Weights of a small GPT-style language model, trained from scratch on English Wikipedia: width 768, MLP 3072 squared ReLU.
Each number is 128 + 32 x the weight over the matrix's rms, rounded and kept within 0 to 255. Layers, rows and columns count from 0.

# layer 4 attention value, 768x768, rms 0.0565, rows 693-719, columns 640-767
[[ 91  74 102 100  91 150 160  77 117 126 133 135 148  97 214 146  96 119 135  81 143 136 123  84  90  82  84 137 148 132  90 119 155  79 110 154 119 169 154  52  94 123 196 127 168 141 172 136 133  85 121 109 169 172 103  95 168 155 144 127 108  82 103 123 112 195 131  72 135 132 103 219 174 155 109 154 153 145 118 150 138 167 146 226  98 111 134 134 146 120  91 111 113 126  70  96 117 114 111 115  98 215 105 105 108 124  97 146  88 125 190 122  98  77 136  61  89  82  83  91 109 111 121 123 105 124 155  89]
 [141  85  66 153  79 132 188  97 127 203 139 150 120  70 180  76 151 101  95 141  91 124 108 121 169  98 121 156 137 161 129 133 115 125 103  50  74 128 147 155 165 158 167 102 107 167 155 134 121 135  81 107 131  82 100 127 133  83 187 125 145 122  66 143  98 105  83  92  97 138  64 170 119 110 170 136  97 147  90  82 125 203 143 110  82 169  59 105 109 141 140 124 159 181 160 139  82  80 114 152 189  65 109  98  75 114 176  99  75 150 146 127 159  94 123 152  97 217  90 179 135 114 127  95 116 140 163  98]
 [126 120 167 133 127  55 239 117 127 129 112 168 124 126 151 169 143 140 122 129 134 184 124 151 121 127 140 107 128 117 116 162 151 147 130 100 113 134 132 140 124 173  83 125 106 149 216 126 117  69 139 145  79 158 112 132 105 136 126 159 161 171 125 136 114  60 104 132 164 179 115 153 133 108 171 140 148 124 121 117 119  72 163  94 126  93  90 112 116 136 185 145  85 121 178 111 125 126 168 103  99 142  79 113 166  97  59 122 114 180  86 141  80  76  90 109 126  96  92  76 158 162 126 133 145 176 103 106]
 [130  96 131 136 166 159 132 145 158 116 201  55 148 153 139  72 132 143 124  72 133 186 107 136 169 106 149 112 134 184 111 144 165 123  70 140 158 140 144  96 146 150 118 127 145 180 157 103 133 131 164  96 180 148  66 193 158 108  99  89 126 110 161 112 146  90 124 120 122 102 131 137 152  95  89 149 101 145  92  87 166 117 164 167 117 165 111 113 101 121 110 122 115 104 128  97 123 109 144 141  64 137 141 186 115  96 155 103  80 116 145 128 150 123  84 180 124 181 210 129 156 164 129 129  95 124  89 113]
 [ 86 192 131  97  46  87  90 180 132 117 127 153 168 114  86 154 133 100 121 149  96 123 117  76 112 137 119 179 111  84  83 135 158 114 200  79  94  98 104 152 152 126 170  76 137 132 106 158  97 148  77 157 111 131 148 114  84 122 126 120 180 130 136 129 121 157 137 104 154 148 144 149 141 169 148 142 163  85 114 114 164  33 126 188  91 155 120 176 154 147 149 125 101 134 161 142 183 129 144 148  70 172 119 122  97 144  95 157 185 113 141  65 124 123 120  91 119 140 122 110 180 101 176 167 143 155 170 141]
 [ 98 127 100 107 103 125 132 133 156 199 139  50  86 163 144 181 182 122 137 105 172 171 176 170 139 135 122 141 110 137 171 177 117 133 115  79 108  81 129  95 137 177 126 139 199 142 183  86 127 157  73  85 122 120 125 170 119 121  55 141 101 143 145 123 115 151 109 200 124 136  91 104  93 132  87 112 115 140 136 152 126 132 160 120 150 101 137 117 153 187 123 143 127 160 116 169  83 170 174 106 102 100 177 131  97 134 111 164 121  67 107 156 120 105 148  70 113 138 115  91 170 135 160 133 105 120 162 132]
 [ 95  82 156  87 145 176 152 158 171 173 123  83 121 135 133 122  93 172 137 106  61 166 135 172 103 151 138 125 169 126 158 150  95 178 189  86 117  99 149 136 148 135 134 132 103 132 148 128 107 146 138 127  98 149 151 127 153 120 134 122 116 119 138 167 142 137 110 111  87 154 177 133 131 109 121 150 158 139  58 138 120 135 161  59 141 136 160 107 199 103 117 169 113 125 120 208 120 115  75 148 124 149 135 131 198 143 131 169  87 120 135  88 155 112 158 131 144 197 180 198 115  58  83 113 131 102 221 149]
 [148 137 150 124 102 139 136 122 120 164  69 142  97 143  89 150 183 147 206  65 184 128 120 133 178 144 114 144 141 184  69 190 124 123 141 106  80 107 151 133 142 151  82 160  99 132  94 170 160 156  55 133 112 111  85 105  94 144 138 137  94 167  77 156  86 107 140 159  61 120 115 150 119 100 157 157 148 157  81 135  92 148 150 120 112 128 142 147 101 152  92 128  42 125 158 120 105 165  86 134  96 147  91 132 130 177  91 142 126 138 119 133 120 100 147 129 102 178  93 149 159  95 106 113 161 149 139 120]
 [156 138 128  97  81 137 118 172  86 186 137 156 149 119 102  74 159 152  95  56 187  53 103  93 107 136 117 151 129 135 129 106 163 131 100 150 113  48  96  92 160 176 150 162 117 134  87 129 126  80  44 107 164  92 147 182 110 159 139  86 119 105 115 134 168 143 114 139 111  95 131 133 145 130 144 142  87 139 133  36 165 115  82  90 110 150 143 108 192 104  94 172 143 186 132 208 157 161 125 127 116  70 144 112 106 144 116  94 136 177  81 117 137 115 121 102 133 143  63  92  93  75 116 176 114  96 130  85]
 [135 110 150 208 161 149  91 105 104 123 123 101 117 132 176 143 101 111 117  42 222 196  97 146  94 116 140  82 154 112 138 172 165 142 145 130 108 102 213 150 169 116  89 149  98 178 161  96 155 175 104 142 126 137 105 193 121 124 166 166 106 154 169 166 122  79 124 135 120 191 145 120 106  89  70  76 145 120 155 127 115 163 155  94 157 126 122 137 151 118 119 123 122 178 129  90 106  96 133 136 163 106 166  83 138 136 106 130 148  12 104 111 130 112  90 126 105 138 101 124 124 152  93 155 100 151 124 188]
 [159 132 142 115 197  97 171 145 174 177 147 159 161 128  88  89 114 208  90 151  28 201 131 157 153 106 116 110 196 174  98 110 124 143  95 164 136 103 180 140 150  75  95 142 100 104  89  67  73 154 139 138  77 118 122 111 131 149 144 134 155  87 135 158  94  99 187 128 190 109 126 108 172  94 139  99 123  98 106  95 118 151 110 158 130 144 186 161 153  99 106 113 138 123  95 149  92 121 113 165  99  98 152 138 157 161 161  97 122 168 167  86 147 115 112 137  99 184 123 161 120 160 117 111  97 117 133 149]
 [ 71  70 155 139 171 159 177  93 100 145  67 103  74 118 116 143 179  95 106 124 146 153 137 116 136 111 136 103 182 112 148  88 150 127 152 123 102 150 216 142 111 105  58 154 103 101 167 147 121  85 172 139 102 128  97 142 177 146 144  97 111 167 173 146 133 152 174 133 127 161 115 121 119 174 114 170 135 136 135 157  95 178  56 159 135 248 152 185 120 154  85 122 106 113  95 149 157 160  79  84  99  99 103 168 188 156 147  95  88 170  45 196 118 133 130 102  95  85  91 153 165 101  96 119 111 118 159 141]
 [124 134 120 196 174 142 115 122 180  92  68 125 127 127 156 125 165 143 150 143 184 166 140 209 189 147 154 117 144 145 187 145 146 149 114 133  81 143 146 129 113 145  95 134 139 130 159  90  96 145 119 147 154 127 137 113  99 108 103 168 148 142  61 167  73 136 134  93 171  95 138 157 110 125 107 136 106 178 146 120 127 109 164  92  78 108 183 116 161 125 100 115 123 135  93 107 146 139 113 146 129 108 144 132  91 130 146 123 110 129 106  91 102 128 117 116 105 151 113  93 101  85 100 152  99  85 129 124]
 [169 141 163  98  64  94 142 126  62  53 140 138 146 124 103 140 134 124  95 166 173 127 148 103 178 142 148 124 187  88  74 173 120 104 128 134 205 154 134 143 119  89 150  82 171 192 152 129 114 197 128 115  42 128 158 139 116 145  78 124 123  69 129  83  76 142 164 140 153  81 128 131 113 182  50 152 115 122 111 100 159 112  98 152  77 160  91 139 140 196 101 128 161 126 217 101 128 127 195 143  96 196 180 148 147  94 105 118  88 150 145  82 163 108 154  92 127  89  84 178 102 122 103 136 131  96 170 131]
 [ 95 134 132 159 102 160 181  92  88 149 112 124  68  92  84 105  64 125 139 115 115 145 111 174  75 100 129  83 119 125 107 148  94 134  79 100 133 162 125  83 164  82  49  99 188 124 137 133 102 168 120 102  92 134  69 177 121 177 120 166 118  97  73  88 104 118 152 145 109 130 134  64 138 150 148 131 118 120 187 125 126 155 149 175 110 101  65  93 129 133 142 170 161  80 156 110 100 130 165 152  93 119  82 114 171 127 162  82 139 165  71 167 107 123  82 196  92 113 134 115 199 146 154 154  94 142 127 165]
 [126  97 129 167 122 131 145 164  85 130 118 101  69 132 123 148 130 105  89 132 156 160 138  95  92  86 125 105 175 123 125 114 147 136 126 180 103 160 123 128 162  98 143 156 138 247 115 142 188 129  78 175 136  77 151 126  84  83 147 168 168 166 143 206 190  86 107 114  34 108  75 130 158 113 145 113 162 132 141 124 110  95 157 136 142 130 152  97 168 123 198 108 145 124 159 138 142 159  82 131 112  94 197 107  91  55 117  90 164 108 146 162 146 166 112 107 167 150  81 140 107 144 103 129 122 181 106  78]
 [ 77 164 103 176 164 146 124 150  83 120 153 177 103 150 113 147 135 141 153 162  53  93 118 101 126  84 140 122 154 164 106  88 184 161 164 152 103 180 127 141 135 141 155 123  91 167 126 112  93 194 129 140 121 112 152 137 194 159 124 142 143 139 157 114 120 112  92 106 141  35 173 120 138  95  82 112 121 109 161  89 118 119 126 207 102 115 202  96 203 118  61 154 121 136 109 151 108 130 116 148 100  88 117 145 118 182 185 113  79 125 151 116 112  66 110  69  86 148 141 146 123 104 125 107 107  79 118 188]
 [155 112 135 142  92 166 158 134  98 121 171 164 139 147 153  57 124 125 146 104  76 157  99 137 117 158 131 114 128 104 115 122 180 143 102 175 157 109 149 165 125  79  83 107 149 154 157 105 106 112 138 137 113 170 115  80 128 158 109  98 116  85 136 179 129 105 156 103 149 126 136 125 111  73 214 149 124  87 144 107 151 103 106 187 164 100 144 108 168 111 155 155 123 133 115 144 135 133 100 120 145 199 193 103  86 151 115 114 145  81 135 115 135 147 124 121 112 151  96 128  79 159 138 126 137 172 145  98]
 [116 104 150  78 112 102 127 122  75  98  98 179 150 111 137 215 110 117 162 119  60 115 155 130 206 115 151 195 144 127 125 190 125 132 109 129 136 112 149 139 115 128  95 125 173 120 121 118 175 113 127  78  80 106  98 162 109 132 106 142 136 145  41  85  94 154 160  59 162 133 137 165 154 114 117 138 151 177  31 190 130 166 127 154  76 146 110 107 122 134 141  67  68  74 125  82  82  88 121 178 139 174 125 149 100  76  95 133 133 106 178 152 155  98 131 168  95  92 117  95 161 135 101 170 152  90 123 120]
 [139 109 103 155 178 167 118  97 102 106  42  91 135 210 106 114  89 139 108 118 143 138 116 156 104 149 153 112 180 104  92 100 152 126  95 162  79 200 121 177 157 103 122 108 203 140 144 129 164 169 165 109 174 109 120 132  90 134 183 132 127 162  98 122 119 189 148  95 162 127 122 138 140 149 178 108 110 139 141 111 114 128 147 110 133 144 155 133 127 191 124 123 139 108 103 124 135 179  83 115 101  30 141 125 126 179 154 152 126 156  85 154 131 121 139 149 140 187 143 191 163 125 137 135 118 134  93 155]
 [150 119 148  97 144 138 101  96  87 166 127  81 114  84 155 184 100 134 167  66  91 176 140 189 118 107 100 194 143 132 116 117 146 139 112 188 161 117 158 118  96 111 199 127 131  71 114 170 147  86 173 130 113 132 143  93 126 224  62 125 206 112 109 139 144 129 137 164 176 152 147 145 118 106 102 115 123 112  67 138 133 169 167 253 140 115  99 146  65 151 183 109  67 118 114 130 110 160 150  89 178 187 188 122 163 151 111 143 134 100 138 137 129 148  53 148 165 132  90 125 198 141 146 128 210  88 115 109]
 [130  79 160 137  98 123 121  63 111 122 174 105 143 114  72  65 157 146 118  99 142 124 112 151 146  87  99 236 144 169 110 106 136 110 121 129 102 167 148 123 128 111  86 115 111 157 142 120 155 146 179 162 144  83 136 144 167 160 138  73  86  78 135 157 112 131 104  50  87  76  87 113 132 159 136 186 183 121 142 130  99 197 124  61 108 179  86  94 146 141 141 125 138 159  95  51 113 108 146  78 134 158 122 134  91 112 100 123 169 132  98 144 101 132 175 204 134 127 177 164 134 199 102 132  58  81 164 102]
 [154 104 166 155 139 165  89 106  82  96  55 130  69 134 147 153 106 126  77 184 206 155 117 134  67 150 158  85 142 161 117 121 134 126  87 119  89 111 144 116 129 148 178 199 161 163 132 100 129 115 145 106 173 125 128 169 114  96 116 142 175  93 146 125 102 101 131 118  84  73 101 140 110 120  61 134 119 121  78  69 102 114 130 146 152  97 104 165  92 143 137 118  99 137 238 186  94 139  78 174  89  89 171 157 118 151 141  88 142 150 130 126 140 118 149 106 108 109  92 181 110  71 134 169 178 109 101 129]
 [163 104 106 119  71 133 155 137 141 109 101 148 141 102 100 113  77  87  59  35 131 178 100 153 178 147 119  74 116 151 141  67 133  81 101  94 133 122 149 174 155  88 132 133 172 184 163 155 108 188 101 153  75 115 120 155 126 158 159 123 114  96  90 125 167 135 159 165 100 112 163 118 110 159 142 114 145 102 134 115 111 159 163 204  81 156  92 177 158 131 166 140 132 133 123  91 138 140 108 100 152 119 144 142 116 108 125 182 138 120 119 122 150 110  68 170  78 104 177  89 115 137  99 162 145 119 135 149]
 [ 88  51  74 127 169 140 128 182 119 130  95 100 144 168 147 128 132 174 154 138 104 131 200  98 118 118 102  86 108 161 121 127 106 154 135 105 145 178  96 119 141  65 108 133 139 136 105 159  99 170  69 129  95  68  87 134 130 127  78 150 108 169  79 139 140  68  95 183 175 104 110 136 204 137 131 141 175  99 182 165  86  85  85 130 158 142 142 139  90  81 154  92 124 127 162 148 130  95 132 113 198 132 146 125 127  78 128 116 144  57 126  82  77  71  92 105 119 151 185 103 143 213 147  77  87  99  61 111]
 [147 182 139 122 137  78  68 141 105 148 111 128 141 132 123 166  33 130 136 172 156  93 150 114  74 141  84  86 143  96 140  61 106 174 136 128  78 100 124 148 132 156 172 152 161 109 149  88  97 118 120 163 107 148 139 152  79 140 118 139 144 106 165 196 138 103 156 110 105 138 122 116 109 131 123  73 157 115 107 198 115 120 130  97 146 133 113 144  74 113 163 151 141 176 133 114  80  93 122 165  71 108  86  65 140 125 173 200 190 118 118  78 150 175  87 142  70 111 143 133 137 136  97 123  74 159  86 110]
 [ 90 167 144 125 160 146 114 122 161 168 111 113 164 153 163 101  67 147  61  92 123 124 126 195 137 133  97 156 127 149 162 183  97  87 114 164 136  88 147 122 145 141  75  87 164 100 152 133 141 143 161 107 123 171 102 148 111 125 121 194 132 115 177  99 116 107  99 118 131 128 131 105 126 128 145 100  96 115 176 161 120 177 116 159  79 128 107 117 106 124 177 125 113  98 132 129 157 118 138  86 100 100 129 137 109 133 194 179 103 157 114  98 113 102 120 113 110  81  68  65 146 153 167 127 104 167  81 118]]
# layer 4 attention output (transposed), 768x768, rms 0.14, rows 693-719, columns 640-767
[[176 124 150 170 101 129 135 114 175 168 156  93 153 106 129 144 168  95 159  97 151 168  97 130 157 114 138 132 185 119 122 133  80 143 109 123 125  95 119 157 142 102 131 134 137 110 104  84 125 144 119 128 137 127 125 162 118  69 149 165 124 123 111 124  99  97 117 126  94 123 117  84 119 110 187 151 126 127  76 140 131 139  99  60 122 133  98 114 133 126 124 123 102 110 150 165 129 114  82 169 116  74 181 142 124  95 143 119 139 155  98 106 183 133 100 116 157  79 183 144 163  95 174 122 113 140 172 160]
 [106 203 118 150 146 110 135 136 103 109 126  96 120 174 147 108 149 156 140 146 212 135 167 123 115 145 104 197 138 149 136 119 164 100 175 105  96 115  40  84 119  94  67 125 137 192  54 114 156  81 132 134 138 123 149 128  90 139 118 184 120  90 167 149 122 118 169 167 141 139 193 104 151 113 104 163 153 144 142 139 173 125 137 125 156 119 162 123 109 184 128 101  87 131 148 156 127 145 147 128 128 116 164 139 108 161 123 175 141 165 122 114  99 190  62 143 141  88 163 102 101  62 119 113 190 154 130 135]
 [ 99 119  86 124 160 118  64 116 121 142 136 135 108  78 159 115 137 190 106 124 200 110  97 134  90 114 205  50 102 129 181 138 105  80 107 121 113 116 142 136 144 142 168  83  98 112 125 145 130 169 148 129 149 145 151 150 161 167 183 123 113 177 154  93 120 135 146 118 118  89 169  95  83 105 161  74  86  96 138 120 156 192  41 127 127 163 125 144 151 117  66 121 155 125 180 152 130 134 176 185  95 127 141 142 159 118 112 106 113  92 165 131 141 172 176 148  97 203 149 149 130 146 123 176 118  62 139 142]
 [140 133 154 126  93 156 117  88 131 107 105 140 143 149 107 135 108  99 122 136 116  76 101 199 150 154 149 112 123 122 137 175  87  83 177 101 135  85 122 181 139 109 170 123  98 116 147 109 127 121  81  89 119 141 138  81 145 145 153 158 145 108 117 151  57 130 122 133 151 100 122 130 133 100 115  85 104 139 144 140  88 176 146 143 137 118 147 123 106 192 164 135 140 152 116 165  44 124 122  81 118 131  51 152 110 137 113 160 134 173 131 138 116 132 125 112  85 117 109 121  96 115 138 143 153 164 108 168]
 [132 158  90 114 115 178 119  80 108 159 104 116  99 101 153 100 129 101 132 135 163 110 149 102 147 106 193 118 157 161 118 136 120 144  97 145 159 154 163 136 130 157 100 165  90  82 217  84 129  83 167 184  78 124 144 187 124 126 117 111  58 114 106 111 122 147 181 148 139 137 152 135 119 155 144 117 103 140 175 146 145 170  95 102 174  96  91 139 133 123 111 117 116 129 139 148 137 132  91 113 153 107 154 137 131 139 185 103  64 140 145 118 183 117 148 157 115  93 125 221 132 134 114 113 120  97 160 189]
 [129 112 139 150 136 143 144 165 101  79 126 150 106 148  98 100  93 120 134 114 115 100  77 101 121  57 100  47 110  97  99 135 162 138 129  99 159 122 105 129 142 165 145  88 115 125 118 126 163 136 149  99 146  85 144 129  84 150 183  82 107 118 110 109 102 110 123  97  91 189  77 163 100 116 151 111 144 108 129 128  99 118 158 149 159 126 195 137  75  84 139 116 175 106 130 127 146  91 142 139 196 159 161 121 192 112 177 150 152 156 144  61 151 125 143 138 150 113 116 123 125 179  93 125 123 132 158 101]
 [154 135 149 128 140 115 102 100 138 111 102 102 100 144 148 199 145  91 188 151 177  88 117  90 123 109 166 181 150 107  96 128 145  87 171 142  84  71 139 144 104 164 111  89 113 102 157 101 176 112 130 131 130 155 116 130 122 129 110 105 145 167 118 107 108  85 122 132 136 102 130 151 161 138 104 100 125 122 145 111 110 104 119 175 109 117 129  93 133  83  86 126 132  71 164  98 124 129 108 125 104 103 154  57 110 133 147 127 156 103 136  78  67 169 108 106 118 161 119 103 150 131 141 137 176 140 100 157]
 [131 133 155 122 140 120 102 131  90 130 126 124 160 123 138 111  90 161 120  60  42 113 146  98 133 125 138  73 142 117 145  84 137 165  76 124 108 188 156 136 128 136 159 115 137  69 158 131 124 114 156 160 146 130 160 126 152 157 126 135 166 155 174 163 136 121 121 109 100 175 113 153 166 117  79  86 121  67 163 131 115 133 149 103 136 138 107 147 110 161 163  96 123 128 121 106 157 105  96 100 104 197 178 145  86 158 134 143 134 112 184 175 139 138 187 111 117 170 133 148 145 193 131 138 117 107 121 123]
 [144 169 138 119 170  84 113 113 187 118 112 124 105 126 143 120 102 119 125 118 126 165 195 184 150 119 176 105 195 162  78 143 118 158 204  97 124 160 212  86 129 117 132 181 114 163 122 103 117 175 150 122  97 191 105  98  84 158  91 160 134 111  99 149 150 127 126  61  83 123 165 142 130 189 128 136 148  65  54 138  56  48 156 124  93 181 141 143 110 160 159 178  83 127 117 122 109  94 111 124 189 218  97 175 212  87 158 140 121 119 107 115 121 177 103 128  84 150 145 107 131 178 107 100  92 102 132 153]
 [121 107 148 139  48 162 132 151 101 155 119  69 182 158  99 152 156 133 130 180  61  72 215 161 133 111 147 201 111 163 142 123  41 154 159 151 109 165 101 103 139 191  94 121 121  96 175 214 129 145 139 199 134 136 151 122  95 104 155 143 110 162 146 161  96 141 140  56 139 117 112 179 137 120 145 191 123  98 116 158  74 106 122 150 146 166 120 139  83 151 124 234 126  90 128 192 121 128 195 147  71 183  84 147  90 162 159 115 128 131 112 128 126 122 117 145 108  84 162 135 159 119  90 124 182 125  90 125]
 [118  93 121 142 131 122 145  92 109 159  62 128 119 119 196 173 132  92 148 133 119 116 104 115 107 123 122 133 125  82 143 139 148  90 164  98 129 141 124 126 142 145 137 127 115 140 158 162 146  84  66 148  77 156 111 143 166 151 118  93 124 154 108  80 162 126 102 109 107 151  76 173  88 111 102 182  60 156 159 139  89  75  91 122 102 137 135  82  80 132 166 162 147 181  75 138 139 102  76  80 118 142  75 157 127 119 110 169 174 109 116 167 154 106 135  96 155 114 145 138  90  64 145 102 147 130 117  98]
 [185 112 106 212 155 120  64 140  84  91 186 131  85 103 127 132  69 166 169 115  88 122 154 143 125 128  93 112 116 119  95 120 128 172 125 122 132 134 138 177  98  95 122 133 148 173 105 147 125 156 155 105 159 152 111  69 157 146 126  80 184 140 106 118 127 134 128  86 161 178 106 116 143 122 107 120 141 156 112  94  89 116 170 113 153  76 129 107  78 118 142 116 134 151 190 108 110 133 180 139 133 130 133 107 146  97 141 158 126 125 180 175 150 113 158 121 216 124 155 128  89 130 137 133 127 152 129 111]
 [146 170 111 112 119 136 161 114  98 126 113 166 141 112 109 184 138 111  97 159 204 124  84  41  71 167 106 207 132  74  99 153 151 190 167 174 121 180 150 126 128 141 138 144 137 118 119  72 147  94 172 140  98 121 112 144 151 145 123 204 110 136 171 141 129 135 201  89 114  95  83 130 164 148  91 171 131  25 127 178  99  98 123  65 113 140 120  48 116 110  99 132  77  74 116 132 149 111 115 142 113  96 135 127  68 136 119 125 117 146 153  63 160  85 147 169 105 192 166 170 112 131 144 128 131 127 119 168]
 [148 210  76 111 128 142 151 112 137 159  96 127  88 161 158 184  80 135  34 128 114 112 138 129  46 196 149  60 155 110 155 134 114 118 141 168  49 125 186 101 109 168  84 133 114 101 129 126 119 128  94 107 166 130 109 120 131  80 190  99 177 117 115 163 137 112  88 135 105 165  89 140 134 144 151 103 121 161 137 164 132 126 121  88 135 131  93  74 126 108  79 152 115 119 110  89 154 117 133 158 167 108  89 146 170 147  88 160  79 140 111 148 153 130  87 124  62 188 101 126 232 119 183 136 116 108  67  86]
 [144  62  90  58 150  95  72 140  93 131 225  78  75 136 141  76  77  80 100 206 156 100 126 167 132 129  56 132 143 118 177 187 156 170 117 104 133 123 176 156 151 153 154 129  91  79  39 101 120 120 120 121 166 167 210  42 127 136 132 104 154 165 121  92 160 159  80 154 164 138 110 113  91 154 127 104 141 131 132  76 198 114 181 140  58 195 125 112 123 121 170 127 136 170 127 103 138 144 111 123 101 104 112 152 138 120 130 136  87 118 179 129 134 139 110  60 145 201  88 177  90 129 119 172 104 125 149 149]
 [123 128 177 112 191  94 151  94 171 134  89  71 157 189  86 112  75 194 124 120 159  72 128 125 126 166  84 124  84 104  99 114 144 132 157  72 155 151  53 139 112 132  97 158 108  82 150 189  69  96 171 140  57 160 125  90  49 155 162 133 102 113  91 131 102 122 110  93 129 146  84 134 141 144 149  73 113 100 107 107 105 121 120 132 136 129 129 145  96  95  74 184  45 156  89 114 153  97 101 170  83 100 108  70 108 183 149 172  89  89 101 140 116 138  90 173 153 130 126 107 130 143 140 126 143 111 119 126]
 [151  96 139 118  95  99 135 153  87 122 130 131 132 115 135 128 133 153  95 106 147 139 114 130  73 187 100 128 139 171  86 139 172  96 134 166 128  79 129 193  78  84 124 171 189  35 156 119 179 122  89 154 101 118  83  92  45 224 114 113 163  63 117 111 137 141 163 144 141 186  90 140 102 122  78 196 117 158  97 110 129 108 107 134 146 177  53 204 114 159 182 161  86 136 118 140 142  91 128 132 130  98 112 140 135  86 148 123 186 172  91  94 180 136 138 124 147 144 114 101 108  66 126 130 117 164 178  80]
 [108 121  88 155 124 121 151 134 147 129 118  80  97 102 179 144  92 159 136 152 123 117 124 129 136 119 103  66 122  88 149  89 135 155 131  98 100 165 132 135 147 144 166 155 135 134 120  89 135 138 127 138 124 140 138  55 150 139 165 165 117 179 106  84 131 129 146 152 126 147 119 152 104 171 133 136 105 100 113 154  89 176 130 113  86 139 156 159 115 167  77 194 140 110 162  60 173 127 159 107 110  74  65 105 148 137 105 108 122 129 129 137 144 105 115 140 139 111 104 121 147 145 175 101  70  66 157 157]
 [122 161 137 149 195 138 100 171 143 173 145 101 117 142 155 140 153 108 100  99 128 196 142 159 111 173 114 142 150 145 112 125  35 125  93 148 123 103 164 143 132  92 168  78 107  91 112 178 117 144 156 152 159  95 150 139 170 192 122 123  85  98 137 134 159 125 120 171 109 148 118 120 159 182 127 110 129 129 146 132 148  97 169  92 204 114  99 128 133  62 125 119  86  79 111 147  99 118 133  99 123  87 172 112  88 103  98 145 158 158 131 133 175 117 183 103  73 116 143 171 119 105 109  81 144 133 144 208]
 [113 130 160 115 117 102 129 141  88 114 161 122 142 132  92 154  95 137 124  93  75 125 189 148 134 132  77  67  91 110 198 160 101  89 128 108 148 112 121 119 142 100 156 107  88 119 141 112 128  26 144 112 101  95 114 101 132 158  87 138 137 146 133 121 144  81  71 128 126 140 127 127 115 138  74 116 164 109 131 183 128 181 115 163  88 149 151 106 143  77 127 113 122 130 140 130 101 104 206 124 142 115  53 113 116 144 130 136 195  51  87  90 111 142  97  72 117  93  99 103 118 162  91 145 102  81 120 120]
 [104 120 130 148 100 161 118 157  44 120 166 118  93 169  66 142 108 155  73  95 134  90 130 109 126 169  87  73 160 132 136 119  73 122 108 139 172 192 105 123 101 142 112  89 156  96 110 105 136 175 134 132 125  86 192 119 167 166 109 128 105 154 109 106  80 122  87 108 157 102 148 161 142  84 145  81  76 184 177 112 124  73 118  89  74 148 131 162 152  99 123 103 148  84 112 123 100  88  55 138  87  72 128 113 119 148 152  85 125 113 151 138  67 182 137 123 126 109 106  59 117 150  81 160  83 149 120 138]
 [132 154 124  94 135 104 139 130 144 161 106 155 223  98 194 138  91 187 151  96 107 130 140 158 130 112 147 104  76 116 140 212 141 139 107 108 120 106 119 129 108 135 176 147 133 126 137 106 133  88  96 163 153 134  86 143 100  97 131 140 158 134 135 126  97 112  73 150  82 136 131 140 123 172 122 107 140  92  62 140 124  88 154 115 135  98 192 153 131 156 145  96 155 117 129 178  68 111 115 173  99 138 126 131 134  58  97  93  76 121 184 133  87 136  98 133  78 144 166 114 114 155 155 169  82 123 116 161]
 [ 73  85  96 140 162  92 163 145 142 165 144 119 139 154 167 146 138 121 155 150 141 143 145 110 144 107 114  95  87 163 113 135 146 137 119 114 124 138 120 145 124 109 128 104 149 137 137  94  87  85 145 100 137 136 141 124 107 158 123  92 132 112 156 149 150  88 182 108  86  76 112 129  85 158 109 116 118  84 173 122 144 124 120  94  68 181 138  81 155 123 127  98 120 104 100 124 152 110 212  83  95 106 149 148  87 176 113 161 114 137 138 105 137 153 115 119 131  83 108  90 181 189 155  87  92 148 121 134]
 [139  91 116 172 122 188 110 185 111 125 142 133  65 148 201  85  84 134 107 159 140 145 125 126  79 112 102  37 126 101 123  99 141 161 119 122 122 104 109 128 132 161 110  88 123 176 119 154  87 120 135 157 159  95 115 115 158 111 139 142  99 192  97 149 150 130 196 107 156 201 194 145 129 122 121 157 116 167 142 118 141  99 119  72 174 148 168 123 110  80 115 175 138 165 123  97 109 112 136 130 103 112 113 112 121 111 127 135  82 142  71 114 121 106 147 110 123 124  73 134 114 128 183 126 112  93 178  90]
 [121  80 144 108  83 120 156 141 206 133 224  91  83 170  85 114  98 119 136  97 174 198  57  94 129 127 132 151 119  69 155 137  97 118 122  90 111 109 107 165 160 140 112  75 148  93 136 103 117  76 126  94 182 151 145 140 108 140 174 163 124  80 106 144 166 136 120 163  60 163 151  99 119 145 152 111 161 186  69 141 155  97 172 120  94 162  90 150 167 160 105 120 140 127  98 108 166 147 158 108  78  85 101 121 136 172 139 110 115  58 142 100 153 182 168 143 108 137 107 172 138 121 106 130 176 140 117 166]
 [ 97 151 135  91 147  91 112 168 118 113  71 134 143 107 168 136 191 114 133 113 109  92  92 116 163  84 130 110  53 162 146 167 159 142 128 125 147 131 154 143 163  79 149 154  84 132 124  94 127 104  91 176 165 103 158  79 145 149 154 154 100  80 102 102  56 137 161 108 159 124 114 150 104 121 148 127 139 106 129 120 118 132 105  94 188 110  93 153 183 108 124 136 146  79 131 132 167 160 120 149 132 193 135 122 101 122 165 122  97 160 149 207 168 124 133 138 158 120 177  97 165 150 118 136 203  70 155 115]
 [135 130 130 141  76 156 185 102 124 133 155 126 182 170 132  79 138  67 142 176 173 107 148 193 114 104 174 109 152 135 170 124 169 163 131  90 171 127 125  92 114 146 119 100 163 158 151 141 119 106  57 159 121 105 166 160 134  94 120  91  88 159 102 111 148 108 151 188  94 114 118 185 167 137 102 177 129 131 108 157 135 115  85  96  52 133 131 154 124 140 162 128 138 187 141 125 122 121 130 138 134 141 107 103 111 139  91 118 158 141  95 118 198  80 157 113 112 177 150 142 125  89  91 163 214 110 202  95]]